From a checkpoint of a small transformer trained on Wikipedia.
Architecture: RMSNorm before each block, rotary positions, biases, normalized queries and keys, local attention windows, shifted keys, value residuals.
Each number is 500 + 25 x the weight over the matrix's rms, rounded and kept within 0 to 999. Layers, rows and columns count from 0. Numbers have three digits each.

# layer 9 MLP down (transposed), 320x64, rms 0.307, rows 77-282, columns 32-63
526456488534466477504481520540492502512545513489473530507473518476491458497497443499522452446504
484484505498507533498498502518509512459512497482495510494505480495507549493495515508502545560489
535522530497524521487488484467468513465558480478461504493483475493469492487495510474496505500511
473508514511474513531536462488482487509536529483471513522472531440451505503521517492511509532511
538489465528493503517472491541511481461481487491506481477479507542541505425554478456529451467526
456464505501519522528447540515501479506466502527494516468479488535506473452494477469454510502465
481500553499479528497479433486514469492554517517501510490464486480487543504438507509527488482518
471502548491523534513461450471563489491493493506529491476536490492491481448504501483520492467512
487464461530525505531503542517499495497457508451486530503505462450487499532475478448512484503496
527483470511470515506483522539501521519444506511503548524437485511520484535501497503492467488493
515516499438540476457496532471521488489457527523462471450471458476519454463503517480515444525491
479511468531487519524503500507504482530497509539505457476504501492509570514503486559502499498528
491538542471500493476475468583533490504513500493499474474483520502494455498478509519541490513518
483498501514476502453518505480518486515487447524487466474574535537494552529460534528478475488501
473518515517488550493511486521475485496507485475500485530513477503542499498461476498454514496490
481473534508467471478488472471517503523488512513492501512459559464486456520537518524498527560499
521498470520466554570483514461542459504495507521494523500465501479485502496518486510511490483453
482498502506524468498475501485488482534525508450507526478491504496519527471492484481529473462503
508547500529488507545488472514467456526518487445517495504491477547507552525493480523510540561495
470489475505519492457491519511509522509450485437509510540492479512465484497505515491470500474496
487479464430514542474449522572507475519482486521474507510473504469525481476531540494481528481503
491486484503490470493476519524515551460486515520491521492489442495505519504572545469489512466507
499510513484505550468544507482499518513528472483495502469493490485516527491488511539519506517544
481586505474535460506485513491520524443464505468485494537487481433517502479466484464477462519514
504469564476481468518496509496499533521491508514477518530486485515489511511499498514498487492481
503511515452495522505471483537511511467510515503466465504505499480502495523517526491476532474532
479493472485525500471474451493462494501503518476489539497483462484505457550526470527474536529511
494480512475524491492503480555500542518542470456459488513464518504532488458499502504549502495521
513511477537520501523558507444453469520556494506475472481526507503535498529527533533499463494465
503497513530517506507493515524513515493486485467503511452513535489493490492478513479510520536512
505461482480463513521482468499509475526513500503514495472504535447469538502500544507491505501515
496507492459514544514511471496513524497491479503492507537462485523471504472502483502551493519521
485509532461470525527485499521481540482497508496477526450457475493497539497496517520500490508492
491478533490501527559506466483485542421473507510536475543504510493507489507583541526487485467523
472490456517527471443495498462463519520493511521448528521508492505515539504508505478497496501476
527484508518484457504550523501488489468531556507501510488492505481471488493510501535486501453523
505492520501502514514464505499475473500505499465482499503501487520516557450492466514454492475471
477527486526502497503501503521496501554477475505529497494507470447482508498538503512450482536559
487502482505472503475531498484535513556458453499495482533505492499482483540474508542504441478488
521505487498492487469446503504497498492472475484478547495503498519488547538499480487448500493459
503441507505509530531485501499520476476513496524517483481494516494456462489464479476517475526461
545468479456500501461464476477481537496515498516493447562507471521530506448517481490468490510504
475497508486537501460460536517528489502489497511466512483496471446492471510485509518482489484483
530558440519503498511530527494574500489583480462472551506527520538465473504487496460537492514521
511514512484507495497492445557461514516512535489490516547478510479444511463477515489510504473447
512538501494482469496476469492487506519498462515479514477512482498514506467481533473536511463504
502525478501519505514464464492507471531557484513531497513480465496503512525501565511504499497503
501519505479474527507500525515523518518463501499461497542526533527518541518423541504462520531492
509511497470488553488469499534470489532560522503504508520507479497543518519535473479476474474530
484522470467511511493536514481495482539503477481500483494451546466485455506481526475457532451471
517474469534527508490494511492510456483551520451512509493539517471480471494495501484497527478534
545448531555542510523541478490497524491493493471486514533495474478506490497491499473475522518552
514503482516522550476532504512541495501492500523457505541463515490506463511470505495513481506494
515495469472491489507503505476476534502491482450512494490523448504490540492485455499479497500484
501515491481539499473540467505522489517491498477494514489488450514496517490529506503506544480500
485453511523541514468517459502539504471522494477509498492526483486501472483508482491519527496496
497482510553498491525519491510501558486486545492534517532530484496523474475493527481486485463499
460475474489463517567519488507519486480481524522483477514470459482489535485506524521499512494486
521514508501529510528514527503490520508519509524513512470500494496488479517539515515533499500521
476471555515520513521490508502398508480484484471507467499536504489451506514499527508510520505466
484515529503502477487509510486493447529514464484453480478445546468508527456509467470497438486522
543506503486484483513565527493513503478524531489460449496498478466473508513521539480506491549508
481484498532511473511480465504485508511485451509482466500456525509507480472502489516520491462556
475481499470470512532492487501513550459532485503486480476530525494487494454535526508507478520478
508517459491502465464525478456505546483479495452491444493513515482492522479505536472486481492495
488431471458493530490475529485523505486502502494494471471499509543530500514470456466457499521506
502537473491518478505525500466474531494519442500506510473496496484490498537462495552501495498497
445482522462516474496507480469497483538465503495547440474468479530483520467450478444479514481511
522501458441484508466481512469517483494563525476497482491478526562456532521505498523528520488553
513509512477507543502486569509512471523456482513511496495485475489491504532487485478539467459473
477467491508488480487496526474506515468489469502482537508517531499434485520510466518511495521492
499522476516515484512489488540496506495494522538489515489519491504477503485513496456498454535552
530488539488487481491507501538479566517546540505514521504501494482462475446510476493454487523472
498487518537482499492499519515482491504499472503496470509496516526530466500492515498515525521464
497511486514512486466460523510530480514493505489483482524512492493508499488508465504525472514512
468455556483529533482489541469487512532494475525502511465546514497484514544541518510481516498469
495513513504482462541429485533465480497491494459488515536515521537490459503511484497501488529484
510440508513463524472502518519478498485498457492497525480489509507472475473535533519509495503464
495471483507493503469482489527480467478470542490479511518517509525537504508553486506497557484516
508515479522481496501532532494479526486557471510520519472455492525522521493480483516506507525549
482510500503535484513521487485516480541444466485462468475467526509488501511499514513506542519488
503475506512469493509470518518487553489491468513542495473486512450460466471524500442519492540491
481500503465498487483529490488507509506437465481511454513462482484472455513480518522535533506522
488492526497501507523510466508516477498560530497485516496456495548523461456446514458540548553504
526518480546476499492487452494477493461480496493499538502497533460471508519495552440498509502534
465510502525532481544486473483502461512505543508485499483488455505506435477501495574497471505530
473508474492482497535493524498511504474507469470495492507457513521544529493521487503469488483514
516500444476524505496468479550481521492498499502513517530499477457499519493500460506559529515503
541487551500498508531517502510511516523507546483473526485497481537483492512465562499479491493451
529507508505535482496474540493482490516481521487520543505504463489456448489497448520475493501505
480496473492496545535487503513557530501549491464493497502500509477515503486471456481528461513515
531487490490528472475461530489504476528535499487507508471533501543490477480483535530498495486496
507467508521503461503481466519499475471529469516512481508535484509529475555511529518489488502503
461517509541482532486468522480502544537511501510499504517454490522450469488478498501539557502491
490503489493479454500443504485475534517461503457482558437504475489519562508520522451513518509499
479475467474530500493463477471502486533513473493466506537576565488481485458497477491483469493502
481517506509482477505526505500499485539474505485495535499515517503459525503504471525488568495490
467509500482491534499454484483530487536515530486491488509503503484516517508551518494505513521495
480472486487522553469481480526529510501483513466490504494459522547505490519502541501470481539479
496504499484503542465428515502507500509516471486473475478535458503485455432507490525466507511505
533428521523501523528519516479501491465503454455492510524503497500482501500481516511538463477561
494509558465508503511510506504529472537499492551469520419531530519486515488516492488447538463512
473474513518517503490501476545505520514489509539507506504507531469503469525526536508549475500517
505509531554496485505525487500478553457519537477488522495503519523508496462498474488466447518509
538512506533492490523514486505438496502529486491494513465484469485500516506486520480486433510499
488511444538506493490493494494545485498500471475498512531527502474495514496501521517487483500506
484518498511528535540508456494547478500441514461480460489515540509475551467481494442481486464494
513521517492492489509440529479462520508476495486530505483473487518480455507523527494476494502569
516494533558522517519507517494491499557502488502476464488465532481491521519472463511438492500441
525471496478510493462501509483503469524484446474529501486541539508424467462507518525506535540487
497467487502524527529535570513530432529514512500477470457432480509454460540503520504526534466509
466497527481484537460500482521504512519546476497483516502482482492526521538464500501530519558494
512557524473456496525513523561498500473500502486531523487494474523465505497465467444521480521489
541491486485522500496519518529500508497438485503493447515508516472457506480532474533524535526487
510510496494513486522483513500499503542520550485526501519492498457536531464485513544461501517497
514470502505464473508525534521513501485533475464474527523500541511547475506522513486526490486533
483517489526485495471549516473525491502472468527544532489497473539473497446444532514510499504508
463511536505458505522523507505531490535467473478507494447484514507489495433482486536506487553467
513508490507530497493537520496514523471443505536497460498536517498481491526514493516462503506456
506480516466485519521488508470523511482521491488516509480478521480515550527494463543518515471492
548513474512477463470492508478510486512491540503492518495477437497533483506475494512481522513483
530518466517511495447474460501567461487530485476506515491490514521534470488505473459502482521489
451535514500492528486492537533506510459508506448466486507467493485481487441502438496503493509553
506479476513481490517454485487509475514496474502472446469478538513448498548520519527475478509509
481492503514538528510534517487413468512472489489499500535470534487518455504496506443494486531525
523471454497534519495554478531463482505483493539483484455548493519502514546479487493498470534505
530502507482498518542464534522491519486453513505520566488503546512539488463514521496486483511488
505468461490487506501510508501501459478455512568484479532501432494452535507519528513493515560444
452503484534507517483482479504531527511538538476485479513532527545473527481463516505551502499494
540484473522473485555507494494522500465513509484453516473472505479528528487516484503496454484482
513511437500482515538490501486463526478534470479513465463510516504541549547529535537513484514516
529450510482540553476560511532507495498495488515484500493503551513477528505515484475485507517496
489510516516489491445526531493481529466512495462507502470512507492486512521531526545492515501525
463492535508514496539490465497501485507467531503507474543520515475478476514503492438534461503499
478483498489480514517482479515482491530511482447494495494471471532513496514481517494471543469485
531479505493533522541484490513436498511480471462529485494541530500473493513464471485466564502527
499459460505537457464487454480493535532499484527483479495449503481528471471483500519479484491471
530496526478477494493510484482487486509444484481463492494537477464510523523538465509474531491484
475435529482523492469514508491489504482443496547491514467508481522516546526489503477514500496497
518461523510467494499502489505485522534465512463520485552492465491506509497482493549482532472498
512495526479490505495515481468503499558506473454518484496490501489499542500508535471512513495473
485525563477459522519506490445479500500505489490517485485442505515545492475460538509512516451503
499541489511481485487460554512519478472480510495473509502481529523510459486504460497529463497531
466467497469500520515457512498529510525505514533490467515476557468520495531477537531511505483472
473495500486522475496504507473468518509488486496486518544532518508532527506486482506487503535467
490462493542496532527478488490485561522494499503467490479485520516499518493499504494498501517518
487505489482507473514501472523484486532490488547519543491530542465485478506480509507520536484490
506521501534490529534470536493508469533471479481528467501490485470512505490506455490514479486471
532487514493487459427522509474474495466522527519469510503484499480458497540494517525508502503513
491490513481501472499513535511489476520495503501515478447513505517510550525515531466477485518492
508462506518523496504505500496478500512528463508498488559507535484541480477491501521511504539469
519478466478536477509507515444504497521497494491489520450449472499533508468515510528522546493503
472454529483517486450486509509499564540444486498486550535490527522520509511505516506509512493489
541541533509486510500517525503525484491517519504497529522508473541469501460537484494509472557462
526530473526493482505516506475527514461542490438476473450486528497515459469477505503517495486490
482465498483500536456473488499478521536494461471471520503499510487494471490538483454514526503481
480515549480497514450449487481503501514466490492556466505494497509466513501529511499476483520481
476523481505464494520507523489487449476507478486532513487514516416510490475463505470540519495478
534496475488542476497474509509523529546475489523457488469518489521519502480485512502511508502493
505511456513521506542476458443483510490530536548478468491469545509438494474520482479496528520502
482496481501515465460516480503530517533514503494480492505491514462464520538514496502511477521488
523502567498503522522529523525498508486507489508483472489512527474516495522469556484552478477540
469479535473502504508522485522532571486481489470539554518510488573474512498462493491473483498500
551466517507471534485492503564491471538507496485509536500499546531505473509494562533524499481506
474514489484502475525503549503477498459483504508484563500551501493493501494480510475493448510494
462532507510512494485454528488477520462512506523456514490469501499514499485499534473522494500497
506456503480537518516474500506499488537442483497492502517509462516518519478493482478531551527530
521492517524498492517528456525496494488472507513463513527453484486502526479500522523446471497472
489504484501474489526486473549504523489451463450526531507493508491470538482500520511457489502491
515523565468501546525499504519497499562486498507490521532486507511523489536490503545496482472470
495488481498500481478500511501518455535481539496477493474511470548537514541522531523507464533476
507479470522510464500487470495560477522522534487517514484525480526519494501500461527500524494494
512499501499540481494477501498477475486490508494466513473497504498514520457508470479543474488470
545497494526494473465519553507475496460468509487514509511541489496495537439487515480478491523535
530490509507494489498457515494517480471533509484468498494447500527522470499517494504495489516481
519526488502519515534489494541479503540484493541517505422508518536513476519518562525483514505481
499492524495525475548506484488453475529522499502489487477507502467475493446508502530459540501506
525499498469532456507508487479490510510494501505512472490490524490498479516442493485449495496521
489504507492498493498497461454482514503462487471492498503459526503493522494487473479523547522478
513507495433472450475526525552466523516526533538519503512465495526484540565509536507524461477510
485505520512501515524501523479561516464508480514494466481469472478492513494517530481475501503516
475471539481470488513487479510452525535472490537497502509490536488481483503465510473507490533450
514457483481499528429485495518544513511508497482493506507441526529518507514498464518491503495506
520492514515513479528503519522552488436470510485524482576539519471510509496477487471457498522525
483518531461494453472486516482476499543463487495497511500520503493483505479491490488552493487495
502518453526514508504464478498514480549520449482509523479498463529495543519469496478496529450511
510463491526539465500522529498543476494473481486483469462473512516495512508459496463417520525460
512459571496528538542478517464500479469471520501464519501473545546526524502483483482474447477505
464505534527499510510419518509492482534478446498524466456468510470492470469489489496441448552510
521520510510474489484496526524521479501507462506495470491546521504530524513508497510456521517492
502506470496483498509524466470507524506536491477474533493505491431491521497497491498461473482507
482477503536514499453490471489508511488512515465490469549496508487498493523493512486530476503483
490501479490507467496489520489476486512561455510488522492475524479491490529525513510489499510515
552471526448500518494513532509513478553467515490496489516500485516524526522489475468509563501489
485518516473549557500525458524526455508492451475527517480503499518483519502494517512476494522490
474473444502531485527502530540481495515510489555473544531471513514495475490456482509533542462508
499463518469482512514501507534515517495531517460509496528479495470507503491526533508540465495513
522524488482523510481467494515487499558558477521486486471473514505488501521471509499477494522482
497463512501515516497511523469484513505536542506449502487501542535474535539480517514513496473503
496516473535501530547504503492483503514494530497510460497480529527518500492459471526497513492521
512464504525526477507546575471522495504516511499505500489464529516532481490535463490484502507480
513489473541477532508472482526472510490517491489501483489498458497482507507500520473521445535498
518543523505485483465483498500488503510477447478539480512471513512517546537463494492526503503504
506466533488465507481472479500498543510474477511518510458491529529492513476510469488493447504496
506472467503494477520513495488518515513514484486474510540501516484471523470503475475568526529470
526502462470503475473511438510524514520473510477480542472473483466469503543505460487465503458500
# layer 9 MLP up, 320x64, rms 0.257, rows 78-282, columns 32-63
507492488485522475487524488494499473511474518492512510492498491504479480507536521526504485464500
474507487496472480501490539512493471525480521495489516476490521505536497523512520493490507508503
490532490522499464519455524537548516489490472505491492491535535487497505548505505528518510529514
492497518506502502511485468512513547490484509534530530499499473574547474512512489483582531426559
522495501492489453542504530502445554479514473490504491514516472532534536524524506518508556502531
532477509451489465516513446462508463528506521535523501524503503500481489488555483506544505499501
468497478513486507441481467536460494531478477540467531528496474461489497509478495473475513462542
508497538493486484495510521459493485491478516503505541516517470462461464539526468498479506564500
535492493495559542510465477515518513541485512497511533494517521519535513517535501534549503511476
546473508507523483441510512499505443501502472543481459549545506496514526500491521525488545490522
496508538535491521475519483516475487469448528467509546539493477495480484483521527491476491462503
535518488548439501512500503479494487487488495501529495471531475469551483501477474525479483525497
459523511460491518502505537494467548483492523480527494495514495460511493522523466523506505487527
500519512490487516489504522479517539476463543550482487460471484525495516513485494491540499501509
547477522450480522471503462492473491475457492526508496515495456515501509500520505550503488502506
459494452474514503457498489509531536522491506542503430524464474488493504517504506528519482502475
480504513512500487491508500540506519480514505489501482510503505480542542517529509485502519495520
535514465490510493475487440558524496497505505504490513489520464490531481516516455471568506507531
468491512490514488495517524535471483517441489549510497513472554475470503529523535493458537508525
509513483467479513465475534560422532486467517511511537503513515510481511481547475508521472488508
433497523525465511498483490510499506510445481514464477511475483539508468498488496551494504470518
511503511488479446488487501505486465540470503485494501494511506515502481524482492480479497475514
491512504486455478483414535517474460544473482476505498521488481515498502489503441529522551510473
494482456500514520492510508479514510526502499457520499487516507490522474477534513480503491522451
490527475523517516497499535472533480521508509464515546540477455507492505479498512518515528497503
496519502511463534542505553552500525501520484521518489505467484516458538454472513549522446526464
507511503496526515482514479528473508539500498451478520512540488502516505486473483468465471527500
453533478493489468468517531502513528481464438480552513531480441507486545512531461474539522519537
494494504510516505501471522475492503499489509549512510484522497516505489527517540516506511524465
490533522502463460451501481516526525484515472499494517543476507519532518497511489496539535512501
477510500497479487459510526431477505567478518480509508521501487517521566498492515472517497531519
507524456510526506513512490486466488517471504510497480493553515504522529459458484482502508476494
475491492513469522484535458514525540501455497570524470488488535508509507462467478524530504468531
506499499526460486506485509500538463521504557484509460484488458482502484500451510493485532492481
476498477529497482522465483475515503509501465515490497491520498501530522499513483455513509539478
481518476483521492481481526521523472521481487465558477507501481478505485503554453507496455491478
522452545529458459512550477506503510484462518475537512504512470482494507524492512524492562490489
526545497506460479501498466509459518547479496495492499544462474483502544482496490517518481502484
505508486466536507499481533473559520481481516481505509479505504526497498494516488524477535511483
550491494522482493473489512534487515497509495529458496490479445523499489495556485527492536488506
516522492464482458504507511534482535477532457465510474537516500519487510436514459551481512475555
496536538528495514494508493494488535487484514491507511474477501505500457490476525514478473521500
523541498445525466481542472492537482510480511510504523497555481510480496446517503472478489562532
510519476475491495461485460522491521477513464497509481523484448483530552516515479501510447450519
510503512518485516444492548534522508479462497511503491533517474485447505519538485540484457517493
469541504473506512471519522505506530454503495451477502467477502495487489489538565505554536513467
507529483511515561482508506497502494475500496493528500516511481459490531501473506506488526549550
503480473486530508491525535491503488531489458504496534485537460477507502514508547516507515514532
497493489524466485465505471497501481477538493539516516503507495492491523435511500483522483508438
513527520495503505478504499485471518465516530514500501489485508490481540535487489451497512533497
451473500535490603477493535525544509503485488539524489487506494556513557486489521495499522507511
472522526494464460495465502508476496503506498486492467473490483503514535500532528548518520477517
492544497497476515551530525508533499566533554482509512500488509467491485515528530548532506525498
514533498479506516564554479516482509469490542475488522516471495491518528490555496520491511483508
506484496484498530506511481484463460528478479557513499513494494538516476532493540500541491530459
481497520486473486491498505450463533479494494506488463476508508438494550508484504493477533466491
505537520492487498513498463493441489504484532482463481528497504496487497482548489493481492499545
514522528489524508515494549519491489490466481497515486494494525517497509498499505535488543523451
512490490477527503523512484540518532476478482509510474504502492441533557471517470534528543478503
513547487469480511510491505510490549472503490536525496513504525516488463490485521529525515551559
524545513552491515468514500451508454481548513512548474439504470499487514516508471532504478506492
466490493504489472485504537549478492496510556467497520537472497503547530511559478489519489457537
526461471538527488492520549521466455511495499554494502494471493473524499530466505506523484495550
510508515489491494530519516501454519500491496529518499497532535515511518512502488469478513528522
445498457518515441481492537491480517500480475526491505547542510503492473518458508464525486501490
483491523528484497517481508531509512525504514511501505518504517461521480493493486472504535495500
521486490501480530507498469549465508517485541512504503469481548475531482472514487515494483467482
454511504520503518501538530502449505530474524509549505501496474489475492518496536501479482480525
543547483527507474501539503477485522481483462492514502510502468462495496481538547446488522537525
499489495497485462551540479510455503487498496537539481467501496477495492466512478478527495521491
498530501493473468477499499498508515514522478472500478509505522520517497530496505506494538524467
486490492476512482478480503493459476499499449494519505476488484557520519544502493532526551475515
495511494483491487483504511470488471540490473554495500492532523474476530505505498455505487508534
507492488509504503520498542521497471508491520504508550465455502505509492496476472545466526465519
505481504472518460483488488525503489483486518485558486481508457508508501533501512524517517472491
504493455497489486479529468498513486511468478494504473490498521498558477495519483540522499469487
458478452480529479516487509474513513488494517492546507536514488500512512509507499503498521481564
479587485504561518523473511493504504522511509493516507482474508513478457472540514544532492537493
485485522507467488521474503476489512487505501522476500449490499504488543450509487505531508505523
523491460477481485497489488492508523495482506480492481484438502504477520526526513503480511500524
523554497480472494525486520480484498499508490533467456496476459565474471518511473563509540492536
525541505499491509501529542532529472505482514462508498476458481537506507458488489535458464514520
474519487531479548494474497494494515480537496505493536506493476482526510480532509527513500509521
508500556482462511479516484534489517512525502504512508514481445533499454480467491506559508477516
430535495535469492458494513513527520500489511476484480447530498461498473473512490540513507463473
505495480549542509528482514543513507530471497520551509487497499560422498503545560505506480512525
474476504500508476456510506492521481522437560502487508518467487519480489523505501504508529493478
529517545541473491464533492467492446505504438459511533517518519465507500535523483503523544467487
520561512485548510488514488496508496505495473548463466498480488470517515515513430529459508534521
503511518487475469489512518460492486485423502486471514484521494466477496494524518513501499490491
485519488479523537485512502474485510501484489537496458487488466507514554503514475490548489503460
436496483540475517464525516504526492538462480500518459511504534472464519512523524532475482515545
512478452528506493469532481502513465506520469500518489565502503523527501474515531511519519467478
467544517467468479507522454502519503493509500471542485525503496507556491495515516518529542510478
518537469504465556526504500487443527516489501550520542546479534509465498452498510541524504476473
517549480509530536481476543478496522492516482459551476520520465500487497503534505494486466483479
506482499476483459493539515506467531487521487515474526460506474507503488542498508493493513491518
468549505470474526527475500505501511515463486535525492508495492476500500505550509520449475526511
487503490479509478513532500499481484524517482520494524508511491494522485504512463543494505474510
479512484498474469470496518483517527493470505469530510530505555496517497512492519548521490514479
458522494495446520466464539465532516494509491553549466476555504487503482531473482505499487552522
540532428477496555482485525486500488486495505485505551521519491515492478479471494466476498500511
542491492500494458476515508542487527456492524507545504501475454508473483548506474523490547479494
484468506516513517535495501502491456571458540480486518509480486516496538474515504495486515463481
489545512507470486471466481493464526530503478441530530525499497495541516496542547493490510528510
493511453456490582479556494491465482542488541489523461544513527492516491476519486480510493471529
471534472529548504490459508515497476499496519494519479512487453465496460492470461518522484502513
491520516513473505536490539498503511454482511480519481539463470492485503482544534487486512495469
522462496505468501514516469516469560504475536492503512548501506533516493454492545526506501500519
491534512512437524509496451541493483520510506503475492532494467491485441493501533452503480484516
487498485533498484504515474505521479535461522509523499519520523490524482468528488500506481451498
518525492477488517526453503478551474476464469482511505465485515529485488478544524487563472485463
494482456467502483503504512507519491486452494490516495507489505494524488544535474475510506539489
517490508514470521467522507498537486493534479507520555489495507512522493538500502478504513450518
508491509465500478486477514502500458506534509512501459525498522482470507507513492502506520468514
460473459518477480479504524464454497467465455524532505484531470550523548491483482496457465487522
448498477466508503550466477511479489452476464514514404450493493509470522483499522538480494491500
498509511484500518510481483503527499521439497494536511498477456504523540512468464486529530504462
490513477528479492489499507509502526470488523538481483509534480525526476517496482454522504515517
474524529487487482526538479500495518476479546472508478513541546496489496464479495505503489475518
496485501506473519493468489477478503488491518492519507509507485488487556502503493527537498512479
530506497495532546476497454514460495498485526529522539487529469527508494490503533533467480500527
518491493524453546501494513491481500460466514481508511484488458481451544487522518529489496511543
523487515496496516510525489511449508472474511504485480510478484534523549467539563481564521536469
500527454535525468485485481529517477491475525494579510480477526458522493486490434534521526530512
564516532514499530467489485498523501444504525522486452497435498496511518539502474470540462517470
441510491503510512474450506471551466534506527558497487476527461556573510513495444496527512487496
509474455472435524498526516481497459515497511494507512515503501464533508485516524459526525499519
491533464538520488466460510485477499489488470511520507527502480483463560506550529507462488506490
479522534502458454512518506511475494509517518522508500449508473458486499513455521531516522528477
513507514444506501491508512541445503546492477487529466524492519506467506491498480503482536529499
482494507517460512491531491533482463514508537520485507497469509474506483515530502535482519464512
446474493500469529480496513512530531521463500492528480480517528470489519434566496479529490487522
543529482480525499499484434515470476459489502491496450501529497502507477477485507498507526527507
540502473521516519506511501534451515534483498484498492522559460546482478468466527460498549520492
478479481553484525481517474474474514481518476509493499496509506519535495479552474537520532427500
479527519523522532432490499488518494486492525506498478501472461513458511495494514474531505473520
524523483565481492512549500524460491512486475473523516499552479492470533513512468513514493501547
522526451472499497503502470509504477493482499508507550463510476529510490507523562480520490505471
489520483481471483528512510479509493556502490478540484486508481513520488449505494478495528505485
547508491483506500445486551482472540499481487497504473485520480539519534525513494475506511521458
465508468529476467457515506502501531464484491508537521508476469520534561529522529539466518478538
497489497498503482483531538528465484479481514504498530505517488460521531516512534539499489532530
497514511503502484508485490492459507519517499492503517473488467491478464492519491485520506490503
511498490488528550487490496529523457466547530486497493483489498487508522474509497549522524529493
454530518524490483508471488486478515495488535488492476485491513540530522474474515512493503502516
504491521494464500524512474502502474495503464472506457519495535454513533537506500480506543527500
509516446497468509530473483488495498526503503500507521478504512440526518488489479482506498507476
500491481504482544486544515545456520514467520503545507499478527465488486469558493465501510498492
508492466535463485500504475469467505484501511524517496536483520475501486512486474480532515479510
500529430507483494484469465547497500514533503518467489527498503483479486475535501478521511506497
509491544462498477496452486495483514586481521499457503499533476486465489510458476508521538516496
507471485530514479510523498517512507493450515509554514466511524478486444531486524498482503493513
527509491464513462533481474463461500462520496518475504505492500531524544489540536474456516485509
510491478532515538513479496521514473494538475528515521527492491475507497497503507512532497514536
472472479502485520518490566483491454552488527514549524494486510504513460530495519525466512526534
517507476504485537495497544498486505501502442488463542479513461498479499447554551546513540473456
530504491506536550526504518485513492538473516558491518477533498534462506539508502511502529561496
543505498515500519472539506485513443491505469493501476492523479468523474497534489507515493481441
544526501469524505502502506490486534475511521520478498474477504545487497493534487513498514503460
537548477552460507482480497514484456478505458497481460491516491507514461524463498514521472523523
482542511552499486485502486486515462503531485502511521500524523537477513536478517499519516469467
520489487514483474480514534473462464495509507529520498540549510467495497474473537507485521539490
476528467490482522500482542447516482472514509497470482468521530547522509530496480534544516475469
513523516537456499489510553469480492493471499470502544488552517464462512479522514456507493463475
487485491489513502497491515544500531469486497495539494483475509516499511563497475489503456460469
523531464495471487483506506451483485530510515498502485559495517463509479507517500504571478446483
441518479511484500473480498524497488484515500523514495497527506534484553496520521536510515530474
473530496509480500520503503557480472477488507534524556536534490495527503515513462486485519535494
489510505446505455495537472521469551504475528519529442469526503500550509483538542461463460526501
524525502491528501545478485507501491473486527482548508468515519537495491487529517502524534497530
510515482535437451462433508501488535476514505500467508467503498506529477516470514505490519466470
522510470519504461430451510527503496483498515444509447497509474496484528487494499512534523519473
505529500521502476510494515511492492514492500512505522506516482481509518550501501503536521500499
522536455511529502491486450494497492550449496505495465460517502493535445500513502503498487515513
507501521501507472474469510509478488497488535509549522534539520551516501487505524470514530492448
507523493503473515502498532460493515467485503511513501472471514476497511519502480482459511522522
505532507492478476527518484517492491498478510526504472506495503527499496512469545477510485496495
510520521507494477473530528501473463511473504504494500492423499476508531467489483559530506458486
551519494521496554524511530515473495487516550487501510509486485499503547488522501491500487481475
497519470511477542520509468519466533494500531496503538506493502490490515468510488517501525511468
528482487473523462471487527458470543509488521486522495508519494478503513499473517511484529517476
499520475544521461510510506529487533559484481499537536524501505461525521493477548488510535507506
486475481492504501514535556489549482508511509508489502506469496517504525527516513522483518493529
540486437484487483474471403522508490481484525527535506483537513541446468515503474463518541518538
517492506529482518479531433509473487527502477496503456569537540491499502476517523489475520492522
492495539486502519474464508518487496493503497491510513483569450478468498538460535496494485476527
485500495484517497495509541472512479535497481507533500555477486531489536520511506489516495475469
504491503492510510472447492483520515528446536532484530480510525502490546517538540488514519484475
505488504509493483499466485483521555499504492501493478515485501493493456489529483494513498530464
518484502497446495536490536540504458516517493504450500492497493508511519495542503479502506470500
509462501507477508528516479487504510484504525501504492500507526475530516477499459499513539488506
465517502534482512488518461519449516494520493480520518543522477517568542511507539483532482495504
518480483520479474496460528486477522491491525510486487510495513507496482490515481488541535468516
523505495475457518482517509508484505485500502508545483495530498490471514556489531512505471463471
531484464566488504441524525503461446493516508476506467542506511496468510492508472474529519529495
491516451534508514493463518484485516474531443509495511526492456521488473517479533508462508484544
476505519493418482502504496462508489481495499555516517524507496480483509513522558481474519476490
496497503452507476454502502489510544505492492471508521485495491578523515481509489474547475525501
458541569465513506504453492490493497515481489493555512524478497479557517539511494523507538511517
493498516459492541476471540506506482530493486514508495520498504507513510534489521533465521494511
518520509486527511504518496523499511481503553517489525506500519514452456512482522536476516507488
509475482549491496538522505536514515507500518526544464474511515474531544503522532527455474503465
466470509498478489515488479518453512491512519541490479530503485475526503509524489498480531508532
519509460507516499475554506527512477461479502449527498519507488523515550482525481497540475506451